From a checkpoint of a small transformer trained on Wikipedia.
Architecture: RMSNorm before each block, rotary positions, no biases in attention or MLP, untied embeddings, normalized queries and keys.
Training: a variant of SOAP for these matrices, 121M tokens, 3690 steps.
Each number is 128 + 32 x the weight over its row's rms, rounded and kept within 0 to 255. Layers, rows and columns count from 0. The size above them is the row's rms in percent of the matrix's.

# layer 4 MLP up, 256x96, rms 0.266, rows 55-65, columns 0-95
size [ 99 110 101 120 100  90 104  99 101  90  92]
[[115 148 103 142 195 117  31 174 125 119 152 121 150 162 111  99 120 101 158 150 169 151 136 102  87 151  46  65 132 135 150 138 149  79 128 138 174  53 145 113  84 189 140  96 168 135 111 154 209  87 119 183 153 146 121 119 161 136 106 169 132  97  84 158 124 132 108 143 152 169  79 131 112 133 151 154 141  67  68  93 104 107 154 137 133 122 135 131 123 116 154 134 129 121 136 118]
 [115 195 143 134 136 127 130 114  93 120 149  81 124 108 114 109 131 139 149 150 150 194 151 122 135 114 169 146 167 112 169 130 144 194 147  93 154 104 120 134 135 146 180 147 137 167 148 153 204 157  95 110 137 153 154 124 140 153 161 140  92 105 160  78 128 144 108 160 127 140 119 107 111  72  27 118  87 121 110  95 117 226 151 122 144 110 146 125  81  69 209 134 123 183 141 120]
 [145 103 171 117 107 137 146 137  90 133 160 141 159 191 234  87 186 128 190 163 178 106  96  80 124 144 104 147 123 169 175 164 114 116 135 128 139 122 103  98  96 167  99 117 124 154  97 175  70  80 146 122 141 132  81 145  87 149 187  78 171  97 124  71 140 153 130 148  87  63 104 114 135 134 149 125 116 113 118 135 140 126 124 183 111 177 128 160 113  77 126 148 148 154 131 106]
 [121 124  84  95 141 153 102 108 147 113 100  87 204 157  99  79 124 148 129 142  54 181  93  94 104 109 142 159 108  62  63  94  88 155 118 129 109 111 114 142 164 192 133  85 120 117 103 154 133  75 120 194 184 137 165  93 119 129 185  92 113 133 183 144 151 157 123 138 132 130 101 150 113 142 119 119 137 145  94  94 153 115  57 105 123 138 131 135 109 160  88 121 126 180  57 114]
 [152  93 122 119 126  99 109 132 115 142  73  87 111 137  73 139 142 119 144 116 126 107  94 122  70 128 107  91 112 114 159 106  67  39 125 154  96 152 109 184 126 132 139 116 139 142 170  87 136 116 132 165 165 149 154 156 122 153 175 155 109 126  96 116 145 144 173  94 146 126 121  80 114  68 152 110 178 130 104 185 158 117 136 150 213 165 142   7 106  94 126 125  95 119 115 147]
 [108 133 162 131 150 116  83 116 140 120 184 167  93 101 124  93 115 113 128 131  99 139 133 133 151 194 175 142  94 122  66 125  93 130 142 121  91 136 102 160 111 139 156 131 110 161  92 169  78 171 161 143 208  76 159 126 108 205 120 132 100 124 127  63 113 123 139 145 101 116 145 174 166 106 169  91 105 174  95 116 106  40 180 153 122 140 193 106 133 100 125 168 126 157  92  94]
 [ 57 144  94 125 153 135 185  84 192 142 106 125 126 146 110 177  98 147  85 140 132 116 118 144 112  87 163 110 113 124 161  76 113 145 116 150 211  79 103  71 111 166 102 149 109  78 168 143 137 125 175 131 106  85 186  79 150  91 104  76 143 125 121 151 128 112 106  90 133 143 144 120 123 129  79 179  93 133 105 222 182 122 138 102 126 110 163 156 181 119 127 111 151 124 147 106]
 [ 98  98 126 116 134 103 140  92 155 181 152 126 121 128 134 170  89 104 131  90 145 127  88 145  92 145 152 109 101 196 119 126 127 163  90 142 104 139 125 135 127 151 134 128  46  76  64 152  74 208 153 149 137  92 152  97 171 214  97 107 116  80 139 140 107  95 122 161  98 148 119  41 162 118  88 104 168 151 121 138 173 104 164 118 109 126 113 104 172 127 161 140 142 114 149 186]
 [134 118 107 156 161 131 171  98 106 166 173  96 128 136 154  68  86  88 117 102  72 153 102 146 156 139 158  75  88 250 139 132 170 142 154 113 120 144 122 107 144 130 129 144 136  78  61 160  99 147 123 172 117  29 148 136 114 147 128 151 109  97 165  74 139 114 119 154 144  95  93 197 154 106 174 144 119 109 149 138 116 106 119 100  80 123 155 129 132 142 121 166 159 155 141 140]
 [ 54 147 114  94 154 100 130 171 118 164 105 111 146 213 140 150 136  81 175 103 110 132 134 181 134 108 100 139 113 122 105 146 162 164 120 139 151 155 134 146 109  88 170 124  89 122  89 130 170 129 198 115 160  88 201 101 158 147 144 109  95 159 145 163 174 153 166  93 136 149 106 129  79 152 144  73  75  61 106  82  79 146 126 176 166 134 150 152 142 111 126  81 107 123 140  91]
 [132 110 127 145 215 122 155 162 129 125 147 108  45 141 106 117 162 135 165 158 122 169 180 159 130 135 136 172 102 178  98 101 145 126 140 163 126 126 133 155 182 111 176 157 180 175  61 114  52 162  94 117 110  96 162 158 106 133 105 116 147 177  84 111 112 134 177 123 143  81 115 146 159 136 127 151  91 140 157  98 109 134 144 145 125 159 115 198 156  88 189 119 111  89 107  84]]
# layer 4 MLP down (transposed), 256x96, rms 0.249, rows 55-65, columns 0-95
size [106  97 103 114 103 103 104 111 102  92  89]
[[183 134 174  77 126 126 137 181 123 100 142 174 122 185 137 147 169  90  74 142 182 164 155  62 122 137 170 175 130 183 204  96 113  88 118 139 125 126 134 140  94  93 140 132 151 156  93 143 164 160  82 131 133 109  59 105 170 140 165  95 121 128  93 113 135 124  66 143 109 195 155 142 147 115  83 123 151 107 114 127 165  55 140 122 122 135  90 131 126 163 156  92 105 106 143  95]
 [177 135 144 114 122 139 173 114 159 127  57 120  58 150 167 132 170 126 130 118 108 190 113  68 160 140  76 124 129 143 122 165 153  77 147 128 106 132 161 167 124 143  88  69  94 134 119  92 139 122  88 109  93 112 108 174 161 124 170 135 144 136 166 179 134  53 162 138 161  94 132 123 141 125 149  97 112  80  93 219 125 150 109 123 112 101 118  92 143 193  69 138  81 129 122 122]
 [133 138 163 125 135  47 134 111  62 160  86 178 144 135 117 120 148 145 114 129 168 153  54 152 128 144  76 107 134 172 139  93 103 152 151 101 101 130  77 133  78 135 115 131 110 123 109  62 125 139 100 140 202 162 104 168 155 108 138 123 106  78  55 133 126  88  85 109 104 135 165 133  81  70  92 126 116 144 126 184 113 127 151 180 128 114 115 100  65 129  66 161 133 106 141 146]
 [129 152 104 106 183 104  93 119 109  88 127 153 166 129 165 103 132 117 105  99 118  89 151 173  77 144 117 123  60  96 112 138 134 105  92 124 159  87 188 135 121 117 138 123 183 142  77 104 149  73 109 188 139 168 110  94 128 112 157  37 113 148 108 112 111 163 162  60 153  75 108 101 126 112 101 116 121 173 141 127 139 129 110 112 144  90 181 129 140 123 134 205  49 146 124 166]
 [169 106 122 145 104 127 102 102 129 134 105  82 121  92  82 143  96 128 151 131  92 103 160 190 183 157 128  77 100 118 133 132 133  79 103  93 134 126 110 159 170  60 111 132 118 105 151 132  99 121 139  68  56  96  86 178 143 157 127 117 113 134 132  77 147 134 124  82 132 135  66 165 124 150 157  53 140 116 138 184 115 126 108  99 127 172 126 157  93  79 183 118 202  74  97 156]
 [109 143  87 138 144 154 147 127 107 121 126 167 122 109 144 110 166 119 105 128 106  69  57 154 138 131  84 114 129 150 123 182 125 133 150 140 121  42  73 120 116  94 143 144 140 167 139 135 106 140 129 126 150 166 119 172  80 151 196 168  98 128 212 158 105 104 149 156 161 105 110 153 133 129 126  71  90 168 118  48  62 166  88 109  83  80 146 137 137 159 177 158  95 148 106 109]
 [202  73 129 123 119 101 139 107  99 111 181  91 122 115 152 119 146  91 102 161 108  75  79  82 106 172 162 132 135 152  96 154 175 121  97 177 118 118 105 131 121  89 172 152 106 171 148 165 168 123 129  87 122 134  79 177 124 167 143 131  88 124 123 159 100  79  78  92  95 141 128 164 101 109 121 171  74 128 174  66 137 145 142 185 157 136 195 151  63 168 127 131 141 143 111 144]
 [147 134 162  91  90 186 193 178 126 114 168  97  98  62 130 146 120  99 129 102 106 102 126  69 115  86 146 114 125  50  68 140 163  48 115 140 120 106 105 127 115 127 152  82 134 114 164 166 126 106 122 106 108 143 100 141  86  87 119 125 138 120 129 128 185  68  88 124  91  81 152  96 120 134 141 150 106 188 134 132 158 163 154 117  97 128 154 144 134 117 179 115 131 196 188  93]
 [137 139  84 131 115 107 155 195 179 148 123  89 150 135  74 121 144  99 111 146 148 122 116  88 126 118 144  98 134 167  82 109 105 117 102 169  80 182 129 151 164 101  94 115  63 166 133 118  95 146 114 155 142 142 186 124 134 146 108 101 106 108  97 116 170 130  62 147 123 165 163 193 188 182 154 110  92  97 119  81 167 117  60 110 119 156 208 108  91 107 142 134 183 139 136 155]
 [123 157 142  77 150  99 196 111 173 144 112  99 182 128 169 135  70 123  90 167  92 114 141 124  92 137 133 130 153 147 145 125 176  76 194 134 107 171 183 106 145 117 114 193 163 109 146 131  60  82 169 142 153  96 147 140 107 109  85  92 165 140 147 194 128 132 141 126 133  78 167 151 181 148 136  71 114 156 125 139 179 116 124 149  78 188 121  82 128 138 161 120 122 133  92 108]
 [170 135 130 107 105 141 123 110 126  82 142  75 126 121 125 182 159 159  78 134  68 113 122 140  65 100 119 111 118 113 175 169 133 176 167 207 103 126 141 162 114  91  93  99  99 136 174  83 160 125 159  75 136 133 126  87 151 178  93 109 148 172  57 167 155 195  73 106  75 140 116 147 142 116  81 128 121 153 129  97 113 110 113 115 109 108 131 146  73  98 103 124  59 127 152 122]]
# layer 4 MLP gate, 256x96, rms 0.289, rows 56-66, columns 0-95
size [101 101 111 107  91  96 101 100  89  95  85]
[[121 110 122  91 118 127 136  94  49  99 128 190 167 131 129 128 167 182 177 169 115 130 138 110 156 169  50 185 133 114 185 140 107 140 136 156 108  69 122 119 117 122 143 155 120 132 172 153 193 134  67 116  79 151 124 130 183  84 205 113 138  77 106 140 110 136 112 110 128  98 119  79 110 110 121 166  93 160 113 118 156 136 154 132 136 132  95  76 146  91 122 153 155 112 157  59]
 [121 110 107 103 136 140  88 149  38 150 107 103  86 177 146 106 114 120 135 124 121 160  93 145 150 203 183 167  95 173 126 141  72 138  95 112 166  88 108 115  56 165 130 143  77 120 114 128 102  91 114 136 140 157 173 137 160 123 112 135 146 123 119 120  96 139 122 171 158 177 185 114 114 154 120 111 116 121 183 130 201 135 162 118 184 107  76 177  84 150 144 122  87 159 184 131]
 [ 96  99 141 168 121 131  87  80 142 131 187 122 172  74  97  83 103 146 148 126 136 113 137  92 160 160 158 134 164 137 108 130 116 167 132 129 125 124 155 159 169 104 144 132  93 110  18 126 136 127  82 137 118 118 110 168 185 140  78  70 135 105  84 146 119 119 162 153 125  82 111 146 181 208 140 128 101  95 101 133 155  59 189 146 118 149 132 138 155 185 126 104 175 140 112 166]
 [159 113  76 174 119  91 128 126  79 126  70 157 122 163 109 101 149 135 162 135 143 112 159  53 187 180 159 113 130 193 155  91 169  94 130 124 156 136 109 124 128 110 125 121  86 111 100 107 161 153 154 157 151 124 116 162  88 139 148 174 154 180  96 186  64 157 160 126 159 128 132  88 150 105 162 167 102  85  96 103 164  75 152 159 150 153 131 127  42 130 119 148 151  92 159 103]
 [133 169 153 111 142 108 201  82 111 184 143 125 186 179 123 120 103 180 150 117 171 167 146  87  97 150 138 185 144 167 126 128 146 110 119 134 138  87  93 102 140 153 149 139 159 110 110 129 126  80 146 149 109  88 142 134  95 120 136 157 166 140 116 162 165 143 144 138  84 172  83 154  61 160  88 126  78 176 107  95  52 163  56 142 119 144 114  81 110 126 120 169 156 143  95  75]
 [152 117 211 142  73 147  84 150 138 114 143 138 155  95 150 108 177  76 124 142 136 117  78  64 117  75 178 148 159 110 141 167 112 126 103 120  84 192 141  96 134 126 179 119 108 160  64 130 140  82 132 145 165 158 173 179 154 156 111 152 120 160 150 108 143 148 203 160 133 134 143 137 131  93  98 120 139 211 198 113 112 127 105 116 120 169 143  96  97 155 163 158 130 127 151 145]
 [150 107 183 196 135 151 189 200 132 155 168 162 134 135 183 129 133 173  86 158  95 116  69 119  92 122 135 136 126  80 134 143 100 167  60  79 135 105 169 146 159 151 151 162 137  97 110 121 192  98 109 139 119 127  81  96 142 125 125 102 133 171 144  90 148 134 133 151 105 175 106  96 135  85 142 126  74 166 167 170 187 124 118 114 111 123 140 126 140 151 160 121 209 180 144 135]
 [113 162 142 117 115  75 128 124 123 109 128  78  71 156 114 155 133  96 165 117 112 123 117 115  90 116 136 123  89 186 149 120 158 132 167 118 122  98 172 129 150 198 120 123 162 173  98  89  75 153  63  67 170 130 227  78 145  68  58 110 178  80 135  82 120 104 111 134 136 109 156 125 167 151 103 148 136 104 123 171 139 131  89 137 130 106 174 121  77 112 106 119 102 107 121  96]
 [129 161 135 107 129 177 104  74 108 184 187 161 166 114 182 101 127 125 153 134 115 146 181 115 132 124 135  92 132 151 127  97 141 161 175 106 113 106 104 159  73 177 112 121 176 182 118 114 112 179 176 135  95 124 156 137 171 126 133 110 141  69 143 103 116 120 150 174  87 106 104 134 162 132 220  92 134 169 141 103 177 174 114  78 143 102  73 132 121 138 210 127  88 127 114 140]
 [110 182  52 106 109 138 104 142 106 116 135  82 155 140 130 107 111 152 142 123  60 141 124  75 100 155  86 117 129 127 165 110 151 149 145 156  99 121 127 119 120  85 131 190 195 168 125 122 149 176  74 141 154 182 106 156 165 149 143 130 167  84 131 132 186 138  69 169  78  97  66 179  82 126 125  99 146 152 148  82 126  78 142 119  71 131 111 133 163 153 171 165 136 134 176 115]
 [150 136 130  92 166  79 153  99 108 156 110 184 105 162 142 111 114  96 156  90 182 144 137 188 135 156 186 145  86 151 126 128  81 137 105 111 121 150 142 109  99 195 126 132 186 146 143  98 166 130  87 176 158 105 202 161 145 181 108 121 114 141  24  94  71 115 145  98 152 115 129 116  62 168 152 170 109 107 131 108 123 128  93 118 149 101 148 112 118 120 145 145 102 152  99  77]]